python train.py --d_mlp=192 --vocab_size=6090 --activation="swiglu" --norm_place="pre" --attn_scale=0.177 --bias="none" --init_std_up=0.0835 --init_std_down=0.0835 --optimizer="adam_hyperball" --weight_decay=0.0 --doc_mask=true --dataset="wikipedia_en"
Each number is 500 + 40 x the weight over the matrix's rms, rounded and kept within 0 to 999. Layers, rows and columns count from 0. Numbers have three digits each.

# layer 14 attention output, 64x64, rms 0.0717, rows 0-63, columns 0-63
543552417505414568542465523497497558467461501511509484529529468468556564458570496451449511501478507518429514471458526492529499524500525514464515497470533475474501474518472537480520520576511522
491552536514476446462470551489381536412494520488499515559498474489482469515577455497439387490450434527527537504437491522513510407509458465484500542526492521485462489565469564501474454379506432
511553460516572569479480489476437527487454539522472501586499504574483576477478479465508508574429470518477544560509510505476487449518490427544543522517518504508504504581537527475493541495527451
509458531486550546480454522518509434463583488522477465508491490546603587529497558467567517587548525528516482581476448478533519498441475513504553481448468483484502608538477524492466528491578470
527508443554478477492496514530428529472516547478458472408485501499447555420517542496461405497472495555451543516495515463483534470490465509608498473459445512527523478536377522495492470437471486
466543471438473512425553543427385602407535503425540509443550383452430540465567456448471498419530480546481474490482481514535475428564398529485567492473500475448494473605451566516449503535508512
531509512495470435496460526490490509474549502507507528548482429463487508527507530536504485524494464544483547515448469527514497482485502515497475537506527466457461513540504507508539517495501505
496561570573492562530448449499515528523470490444535451449471492485482531402529513509499509437486478557579514481565585485481533491535537445476453507485457476505488482505390483499555513506411475
497493510495476455460517475495550523511524524477581455555535518530410461471476524457513540456501468454546502442472501506492545542487504500481516561479592503511507442467508479465456536577428517
538447545485504378456527530525475551481571504526510501469469503483500508494510525474552428442543539484521477481449456510542501533512516571475497502538449481513525518488516498473503545530473571
539648452493473525498465488529439496554543444469501534492526479461383512486522557452574504402451510566452517540465467486489530456486559576479503532555477524471478429551483536575439549527436466
565518588516499466530543473547520487509499529518595520552607442488522476516551415495491606516480520528616530489456535514474539484498488449493569592470496567513524559514509509427482549591519475
507480537534510496558518554467471455513460425448543447561502521551486507450557459562549452502485500471559508479503508539537474447469520470411438535485513511451579510491484487421561528476494495
525520418513585433468421418467467568593398442532481426506510465475503447595599397424527475407566506515483530515447511443455528464576555369505547507452543487489502507505561577439419569465402526
517470475527556533513397506463439496562525493449508501472467461486452496465528531469588450453483528519465523492514503442483453479527525520468469484459505516513485439492441511438476552527445519
519417518480432501509530550506517480516505531522481443445530473479522563517561465533598585534460482444473495471467459493527510489441476506515512471414474508508478529574484545537497579540543440
497538511460455536491479493470560482463523513571498434585563497491528535529548499517463547565463527560515506493494492468510529566511427539525526465437558507503509513521536535507504475557551478
485471416536502480438520517480519485551478464444520542548504506490435487490570515524512467447531528497363547542437393438505562516461571500475457502540514518492541453477476512547522536532469528
544465530524448538529532410529491465451431534486503491489403488538549531541537506517471461487429469483529543506513524510459571579442474456516503478483445386515524509489494571423518531508491464
520486527453573526489482508461564565502535477487599476476528458491559469547511554462508470434514464535496442604538446462525447521556478566526435527503493535462545552535573518588521466503520540
585431513485475443452523503622497532449565438533462530557500526515487480564422475491499474469500533405489530519504498530490491494507536545392521483500542545529528498479550486479483475465441541
523465491474498602509446535447491512453572457513422506452537472583477528522520485481520564599530472460475495520579506500553513468504505504455503456510431559471560478540482519515464497530574579
529448514527554499486610515583434478526485516389541424520537495460501403585460502478570527486527528492530485464508507556515483408517557470496402567424503531504483487405556458442488542540547494
503471507473468531521533546528475474484516495542492527507495484471526514492511470554554412535432525488538472450553555498584548506457464558487524472515498477503482549487480475447558581499484446
491548527479412541501535530505473475524541539554519572538499539485496451539485482483527466477484465507446493425514514534483501507479523542515519560550549496538499505461543520482526522463466513
549481535560544533506496433483476569503578481515447533563490476526579470524505548472507482533512514462589495517590478494433505490526502563459472427551533494472540530440533478494542492546521519
540573466474459613523394471500536511545511482476477436453495480595415454491565484468487478481500508518458430479600528478507472479470494510538467457455487485513596412471525535483503478455480540
561501404473526560536494511533485511435575544441555428461542436530522558484503531441518519446515492466427473519566524504506478476506460551493430546470473527477497531509502475479469566490501524
442487478475487536493468543496545529484524550490474500464553476512461509569527494490502401482562475522427462532507439444501511578548477544553517440507515525450536466510553519544487515473478550
498507506504533507515512541514491479449525401474519503469484482557509487438474534499519504483471513498495479531485530553544490494497486500437534501523496483488520498527474478538480515484472433
428522555559573497544492414432529611526509433496502449503467454545483550502514519547489503519495471499544543516514585522438440509554495449487575494459505467465501533532467504481522498474495494
530487520468505471479589543452496565490498510490436466468465454572520546496473514524421453582485552533477468498426449534520446473551481501517439522466410473439565486532515480530527444429509512
444599537556493507523456574450446526518449490507463521568496497481489431482504472545495554546494457561526565515519534477540463478529515441484507462517554497504466520498470492508499520536544502
582493519545455470549447424488506413546510477509535538476481440509512506572477563495500479499465476434501534527488519564440508517508543478467493492463494451538464510487514552552523471493478501
465503537554528499542415490550543461521506421507466468498440441564583510555459484527574526485482540554504495488484502429461544540460501516462490507496501456440492515514564449490503526515500466
495473514488531534476475513538522411550540431469517498536461480564434503532502561504593545494473469436582544520497514554545502483450518493452489531457544466524516508483561537486474590506478506
514558500460495434443534489456548497565506534565548540418487485508510454529447500563449546445545485537547497500421475565534441488477583463494523553531426467514483520468458491506532482524434549
474446512549530527517574532513457427482536448520510435469544525448558476423551520372482469493573473498521545558517484539516546486463495546419519487472507549525490536456428476462383522533457587
442547529481490525444471518538521536483580439553478516482439521525555494472501549543553482463479471525521516448500473513514527502542522547463559478513552430493450574527449506506492559476464466
470534470508490534455541536377488505552454432520541424536523497405437482481541515522494548448551489513520480464565502522526450506498528463486527567448557519511456492474477516498466538519446561
508496491485567467541562555492493430542509398413432496552465558503445507490593555485462478450544532532466523587450534517527520514432493539450452430466550464552505475472449524464423520488469570
491554439473528545490516495549488502559455536464463450397528534562554487496425462503525555545512519526460465499529493525498504480495562424528466530506455518506532513464505477476537531499524493
523488509530448480570533529541514498456508475411503540441537469517501519546519477508556512456484519491519473490525614535545486498504506471429490486517493524487480524507546471421506543486483469
509571522548437474496573528530449481538438518537480565541476525475483460464540503556529574540407542547492509431461505518493533473462496444540549503600483497471421501533475526522508536487514454
590458556515456412539437509503463506553537486493501544510441452479454539550462548481503484559453546501558480463502501436497479499493506499475473499556507415436528447469560457469528519522514504
563550555557480515455589458439501518533507441476430519517514504492535490451555532583452542457492531519548536458557446594480452490491500517476449482507489492535506521501515563566598439468475512
505525534523469535532502477480415480501529548475584444448508461511503497466501459485538414540486475562503529532517520499452505425475484519539480484424459501467551496514358479480513512462577467
459514491509538481492537483506547489457520512553571487549507547469535556481490572494513539490540492526453539535500477515489517489524480544532502540473491521533506515529456496550505511516502488
515481512529503462554557504520427487408591503452462503498500514505534502506531523449540536586418520503514488500499552555494518471492449499518497482490550500543478531516517541505468540465497485
493519472521445486489530485480495469439538489543504490487564574540448521520458481423445493514538447556494525494482498498477506505498436491510533487474476539549555497514499446465449494476530515
480569491481514511503547537489508510479506466495468442537492567439470505441521492484539538438434438585507475469489500506519546522548452517499491435501481505511507505502447472494505543584449442
483500516419507581495475496470481471499527594432450506464487544478421436530569520475557454491548527550513443482542515443477517518487494474580449451523500442501450446471497531499467572474524509
532481540444471551529493531431419500410489578475500538526509527526413570537575495482498458539467511465584430489562504510547456434518451470557438514503516528467518457501576554523529515464500496
500487546549484422540519449524492479474513423415485465565533607532443504492520484464499480506453493484565505501433477504481535517456430491456465445498565510547564463494489472459472506509471483
459492460561573464425548424484366550459566500478467548438531423527504549472496565500509479611501485539477522521457432507465510454513463569498466500563442506401526517512473443539522507526576507
514527422524497538402466484523505545470514500440574450475600411539489412470523431466445532524518536495411519507508388447490525542526500549467447496487456565425555498431514525408489513559537560
511545525435443533521476507494479503529541541527546572460550408494451448539507444512531514439484494528556461450540572501527452505492526520507530510548464487409528508429514491401520537535464519
445504470484482506474512493503497485483559469543429531502476451549520426457499492518502474502486419482467508465510482503506464475520458543482543438553453487464501515454451540490529492456471502
518486474546460438485509552470457449543488432464526458544477512439507458537443553512516503527463571510500491460447441505516473471458497454470504524524516454497455495478491456555519477472551474
455487583565547498557452447452489513534491516484483539437513460517504535518483536502536483526539479519515563529451512464439487485488528492491529460523486528502488482595457521545464498551526492
424540489482484507460523496501518536506424518467491449476482521518483522491531470555489442491483397518521492441525530516500494495540521417524460481470505478513468526541507564482564474442518476
446513495465514619473504547414538487466461482460491432497510453493487513469513544505446490440515450495526479527585438483561456523562476480466453482467484472445503509457519452571554438540502452
472578511513535510499517535470509507438532500448469531454516448435568562504558493542489486518493453514507496501557536535509452486519504525462481499499510485503461514565502581518516518469515477
524494537506410482495557507480482502433559484469500483497513482521443521547529508441497486521505494455500547515466500569503517485472466516483542490485498476548479423513531521529468473465496498